Each number is 128 + 32 x the weight over its row's rms, rounded and kept within 0 to 255. Layers, rows and columns count from 0. Numbers have three digits each. The size before them is the row's rms in percent of the matrix's.

# up: layer 3 MLP up, 640x160, rms 0.0855, rows 147-184, columns 80-159
# down: layer 3 MLP down (transposed), 640x160, rms 0.0309, rows 147-184, columns 80-159
up147 094:106140139119086116171151121094104176169196119154131100126156154122147175115126147128127107112126153106123131122060079136167070182130156165101176194133152178057088137118179122149155037123120116132032106146126115088142143150068136146087139108
down147 097:093165046149126095124115096213184080085135145099174134099131088121165099146150139108109053120133107181109134146108131110092149086122095109138079061060119124168101110151110161096164123153118132161207169114126117134121125110113151188131130137
up148 104:139099145083079128096145139081057093106131116120130121145123097051163141174150092145147122098171095166149137124125101152100132145187121129123113128134148141130127141093169120175117142153039186093066143145055133142093119134149097141124165085
down148 101:087125097133115177185134147075088100098115151136121131139111146195125136082114124085170112169119138183091114102110182115184138034182075107114070099181040129088144091098138108123120128149147126171132063117144089103142149133100149148145057125
up149 092:170124159114110186139139135090175096121092175167122155152124144145147175082178116147110088099122154134149110107104158044144121153131093112122100141117106175117090171198164119059127111118167096151062115128158125120092121125109136142159124160
down149 087:112099114168132067153164138173084146133089107089132085140106131118115112130169154117098136176138136099127150148113098164112114141107172104119149137151131081128153084038100138169121131184099133165148119078110186128138176137114132125052091079
up150 105:129121082113122052120161170120147161133152125106133103100076115157142157125127037083126120100141103131128098050098212079111154125139118173130149100113086157137131142096116193136064164110129096112076106107124167155135125172122093125089150141
down150 113:085161142121197131079147077112092132121083096152126114178159127127133095145136154175117136178144099163112173145128115157091043059159152099076123138225122114154083109096141105125150112133130120108158124110141100100119160121131185087152132117
up151 107:116118090114078184160114125187134082112116081122137130107114152166074184126145146184103062082125080090120101188128142083159150161158154097140140082152111083103147107122170175143133101114105065146059160112141096060131134114125167145131138167
down151 104:108140131121132082138130127066118143111162165139139139175080074102169092133102119113132201139140100153131126081137137181150111110135072112117185106121140164148166151157143103203132140110113123124190164114117161124186081196157139107087125105
up152 103:132113104167136208158087130164164162103103109168160106135131105104103107120087143121110157163050104075184149103152098154161150152132128125131127113120134154119173141086107181135151097112088055213128153182149128094136070085119190087057120145
down152 101:093117159116089076170162151140095092123182162174138127142127179092179156118139097197195107108168163147097126107145125167144192177113162158145136119110117118123094090125096117188171131121160137093134161099091155195129121187118118164209123094
up153 102:115136145133075136199151142117151121105129155106155089191082097147139115155126182101115166099110070100174155077124085050125191141098108057110080160104128161098133063149097113109121169112176111099137142178141121166167151179134172147137123176
down153 098:139136101144189113081100115137163125167171115155095156070166158112110189168101063166138085140127144152112119140092173136121131139122145117167112122110149104173105106103164113167105098141051142138153106150086138117088098043041142118137123099
up154 104:105150132153162137108205187134107136146146076166154119175165150166159156090125093134163111134129060155125161114151135145147136145087087111108115092084119157126118113102111066130113116111110185154094108121088162178126061051078175101142052156
down154 109:108120174091117155094119159112118138155116134103119178148102115124154049121122150170089122095078179158070131144129106147147088124159121141116145145071116160089108106184125197178139125188099142154068140103116097097178104093128121098130113106
up155 102:132136098122093140134181111125145121104163138173120155137112088134146108120100141128132193139163147085114116111136148122178103180147224154099116182113151134108137117119153124166114079124125133131151132142111120057119070144121065104094077141
down155 104:128120129140134155092098090126114062112169185125131096158112133116150149124114126078153148165169101151107113125150147134165183130145106138110163134115138093106134067158094156159129176142095129138135109115093114190124137146104128149104148116
up156 098:162111127069180076105153122143109133103067140155116130122181086108157173118079125132108142130107095121169200094147078167162113158125062153130161208116129146122087179084138152138140080110135138137148092130133197104139142120169100163156089119
down156 104:129132147163057169168098162155165138133111115083058071183085159169114120155151110186126121129092090126095146141147143107113155163149175129116131047096107085133137124168107131162182147158122156050088116144112159132136124110112079110158137136
up157 093:149119201144159103116113155082067108106156117166153134140160122117107165234113165125119085164111159163096100189100124153163121152077105115101160153088113132136122108160168112114149126021171103061116145121133141143156076165118202166177123109
down157 098:128164143088107188114135128120137109179088135154111139097128128152149108064180129158123167114180067119093197094158139132087160099188090148073087084145157140108083126116091114162138107140093160134134091154135085112159167093083126135144137161
up158 104:103133125097151154134108116120142115123088119157094145129146087159191100116071159126075082073126164155115144109139184124193147110162181149070141101202116117160142141130140141167134119139094099091140123108140081128139103125106160128131157123
down158 101:081132105185135109137071070161152127153144124146155092141100096131123114098085097163156156147098135133134131114118104188143139146123086114167118170138137125168119180156123191098108148112095142172104070080139158146136164120103098164158129080
up159 099:097148105151123106118096132118126078074118129131075111175125148124163125133134127169058111176150123132137139128164172131113143136126068070170129125069163143059096100102113164097111088164172138129172110113149178130180145104099170113178120119
down159 101:144113131130096176104105086115091153197121137091112079096163139140126086067129113102208136138128131082119111163128108141113158098116153132165092120135175163188179118148164131102095123132084099082131100154141083159185126113115103070156113138
up160 102:078139164162104138096130142168125110147082092113182094133132134134172116124124122093114124067078183092142091141071125119121119128146131126085153104084122144113156153102155126111149078188179142196106131112101089162101169102178106121107108162
down160 107:159220135109150117157131106148105123127163194132147102125138136168070147129180140150165091111100084133127170115180118112149128198097075064211092160152111073139086107201103136137171175122097084097146142177169202130132153095106143136138177116
up161 110:064077168131133115148108119177138165119126115140142129157120122056133080072072126114086101103132141116137119088143144125113111120148116180210134151095203139126154080090098119095165118161079131109090141134095130174132208179159146142079182212
down161 102:175109133126165105104158172103111169162094134138129131103106111138120101139143135149118167112133208139151113174148072170121153099123142109095137119090111092126147164165130146162105179073105095131164148085153135142144050123136149111136096144
up162 096:199118169108133101167111135095150181163145091169158121094164120104158104139143133109111135147057125063104135126116182116097082149088184136142148139133055102126141093109119161125114139132146217070135070185119127072162100166131161094161091135
down162 110:183060132123177103078121135185114089156125180104050085149108130152116152151152095128138210150141139098145181147149141129098108135072187107132111125161121113144136107146064149158138099143129200152168143145099094092082092143108146143135171118
up163 092:112094094124122076124072181086157082176162179178147132091150089132170173165169124123091206163084125128158127114115149130129159152128152137067120159106094075017135105177098098114118139163128156077128111127156089119124090111147120123146088182
down163 084:180175123103172091110059191159135095145126164103105146058135100113122149132165120089121132173103203095171083069109139184108130163139161131120123118099127158097126134219148103082120127169128136154152123069119146118164064148168123177124120148
up164 093:101112123098163081137168185118137149122156154147144149227107166109113092156119150121124087146054116129115090116099148134124126101160141119050163101141101084146192177091098125145158082152109128117164087140133118152088111156070124070081107042
down164 095:093190167120143102179107094099096123125174122125079098099174175081135111115102174062146183142169147140042130139139105086100143136074148142155166145093131176165114163109145151158085173140087112129158137105137104061165153114162097135112179123
up165 094:168107167126129187133131162159092166134108091143188179053131124184088200187163148091149146092174133091124105136113123079145145085133180149196108135127109151138193096117095188110122137090143125060154109087168119165112109140178135154164091142
down165 091:147152132169160049084158138160096174138101172097137173146157154095117143094170105099141189126136145121087148137062074085111094162143197162150182139131094144117111140124118065164136153122086109168121064175145162130132121171097158089178112070
up166 096:140161150111136085117156109124127033126069215140128138108089160160124146127126149131155129148080121066141145114227142121130138140134081142175105111192129152126130148100107170144144169115168116070072121053127106154148135131162122142108127134
down166 092:136142125171142070150112123073109125130124146152130126141141080207094131133139088164058114076166147169096186110035172111078141092120139114152174147106111177109132139115139114145100162099106148166138143156170239098103097118124141113134103093
up167 107:114086139132113063097139128115111099107151129099096105163137155103080179120099095094124116152143147086179147114057124135109127145162131113113116108113165103098180077158126193181160102162112105120061148144088152125094053132137136103146086131
down167 112:102169065065116107039168110061127099163115128161150161168179164114140068156126208159142094180075123115111096115135109166123144195154121111072137180141093166106163114110153100106127127149166130108130155146133096115103169141126160108142103131
up168 100:103133098101112181112096179147131099120120160134089114117145129111125120130122131107129078129061148108119163121142144106136157161155167099109084129101164163139124109170145129094162123108164073098188139086074160121102151110163160124106123132
down168 102:094095130098129093109101123134108141169172118128120103117129113176124150171143147116098184143178133141138132147182104096109119124129095181100166124131121083133114130096118134163153161127102121155082081156089074111156102142137098111116089135
up169 102:142066135072060139088100101136109118113088093153094110145093140126167110103104105130131113134110137190133109172165119112109120085145120133123130058118155123169139102113136136176146129161134080079181133104163157160124111156136175148195113157
down169 105:066175164188206119129132112168124119173128136097128135130099163083119139159146101145162144113136132072150153095066107114174089147098175134144168211118123101102146145158130137059152120123105185168113101179125122115092187162093084067111095108
up170 110:123141143099095093131144161108152162083133103134068138161050115153151097130183120177072132108123090134184150081146133108138154083087148165138163135127127151201080155121135179197131183123082158101108120049110104146132127166101136107175147138
down170 115:093116127185205120089162189131144095107133118118132164099101164145108116141136105112161117100107104135128163104131146129140170135092104165083108138053105135229129135125136176135141081112135135141104121137116174164109198166138055153168122149
up171 098:133167136167106104190113154107088112204169130106097121132111153130129095162144144115084137155114167115132103087124094124135143162120143136160151142122057124078140157109127135116125178121166089116169127176139064115086072192117071064082127120
down171 101:134167178077165137064137154161128150162144079145147129162106129158076115135135169176187152132134088096129166139126086160131134129195158175160111070099168153136108120140160100138094110160162128160091085059089113141172163125131155138095096086
up172 101:112164182139111115140132102093132143125117082134129166121137118145077091145124173078122068068115110152116201105134136069099165139092148156119152106066114103121132128106121171115148041159137145189218161134098163064121088146090103125037101126
down172 101:118123063119140129169160156158115146149111071051099163120150129125103087105127114167169173124152158168129091148127106100109128172147149127167099107172110159145102089160088066096193125200149163070127152131135111119151165143138136117124152123
up173 095:121115119099153156043120115157175116119117111168126071097119145142115118158186177154101165124129155125102107105134156151198099182126094161170096168149128083141118172099095135137154172067110119107121133121124095121191155121165189109068129146
down173 090:114153155121085074126134146137155186126124092125140117145145168088104148147106082130104104124115133141160083123117126096103126126138129149074167080107165136116106100163165155124102148183145131058145085102068118150091164091124105160100120053
up174 107:103131140143098148089106135145142185092076154141115168150133050108186111112130137164080123192168085108056153095106170106123135138080140151137160160135058101118124146085124137198146133145080144072119146165121143152167122131161114046126158143
down174 110:205162134105135101129201156133104121080102092145156168160114121116170163142149125149069093131130122135088091083130147099174091080140095117144125118096167137091130136133114208115117134089127106133086109173119130162119125073154116143164111134
up175 099:131105132123098101125153111141150130105152121088119170104167134093138128137067179141168162084119095103160105200115146186105195142127146134108154114126090168168131104158149158090136087163103089125134163066119172133125098074090104136112138188
down175 103:166150126130109135106152175112057122146094108179131095179148157137142170143149084138176123151162177148125116088151119115137050139151137052134086168104192112068144147137076126151149171136101106164173096190126092134155127104159142122159131092
up176 104:068072153099153074097130119196137099130110134158123158128118124163140071134153171085058126102110131102133146074172128091163184106105161163132092129091055151149156164106179152134132097103180131110129100147073146111095140147097153134183125116
down176 096:148154134150125103122147055087090176103133099163133139125082160108117169086117095072173097146105154073127124142127065172124161128181113166156162100096193145123147086147090140169119118154080077117127147075127203132166088196095145139144149102
up177 099:188156146089140116169145119112167169130203100121155127147079105132131108130187097186049152115144151135115089101135131157136125141121153169195125122141101147067133136093089076162142170128151154150140145139113084108142149104063162084144151110
down177 103:104117157146166061075109133127094092145116085113088100123119140167140137165134157109125101092137134064152168145129154157161136120113151137105121141107110131115129073210095118116092105145112178088135142049094164131127119099200159112166148145
up178 107:150163128177130114114156180106071172095158157109152121171099134112104143055159093127119192193128102105145141077090123125126069111160166110111067172092136122160113154117141108133105116109107112146121111050114096122149119148168137152156116116
down178 111:095119122078170153185183126075118100173101099169174122151124136106140079133138124122104108124171144191161082132186165103134164171139120161123190117142124164115163137070076114131094109108107087097134182148152146108138134119063135068119074126
up179 098:163114143131069139119120167109120184143182179106132130123112144118166144151166099142132107088118181139110118084107056119186168119133113071143177106109116101093142187082085190121116134110122138007143097157113125070096117145164103131134128078
down179 094:116124079163118151155137124136169069105055096150183073122109115129089156115090152112164111162169114108171196171144060087108116074113137143144107120174089151134070143152134181177131120078156095197129173126124130142106160110121193116145155128
up180 103:127109098095086108197101142159157137110149143059158144135145093135144136130134088086184124127199140096113121104106109144169163139141120105140151117113137166080182131150156128142149155134101099153094157128159159106138169093186086098058153109
down180 108:115110153167143118093151173126101137111064104090119067131117167180104118124141146150118085116120150079138076146142103131144145062125148140103163097105122126147154118129123148083095235092150161123130132108120082118148211113097103144117129131
up181 099:098152143127111100107163130114151132132122104164051129112186176113074115118138144162148065140102124162177153144143120117159100160173144070120134129102134105164119101158121112194111094052133146138224110161060137109114137085137157173097130104
down181 095:149122111193114166091072133145125163093190102114201177146121118165113130114101162102204129118149161103168129139102123190096096157074158160169199097139186166106126140136139118116106191108124097115049129092156180191097103148142151153147101153
up182 099:067066142147104128111111225120121055141138177126131138097118109132156147150164081131123050208133097137186171127149098131123122119093118116145062136142115140131169107144118157162138078094101128129106156119060139090171112133134137136100116181
down182 100:120164104202168130077152128122140197121124097168127141159064084099111145136113093150154150087133092033096107108108097150122156135112174149197102141124126097101087152088103124160157102200194160133146146175117112147103134104153041140135137116
up183 093:113170138134088112104114113113171166152106122130056106115134120128122144135045170166121108111124122135103162121131172190110120066110128077080089145059175122122114095124152116169163130129148145135178192116118155188130188153154116164119164141
down183 093:157060128123135167146146116138118173124143101116153177151192193151106145079157148120154153123107120114136127132082129087127078162144139133074163151114160134193180181113133122097061094127086139151064118170173129097128114105089146118076087103
up184 097:196114122107085152062129120117098119110132150111101148132084140151170136118073210147192138113079148124140135125145131133162118120099137132108118186033158122149112106141200102153153104157121093190122125075098174108121127128097089107168132150
down184 106:087089136145092120209130139137172138130135095140185141096099127092088094172169084099104180141090124073145147123141163130113160131173126155163091110207115153128128123159069137117095155106155158118142118171146061102163123161107179167096109120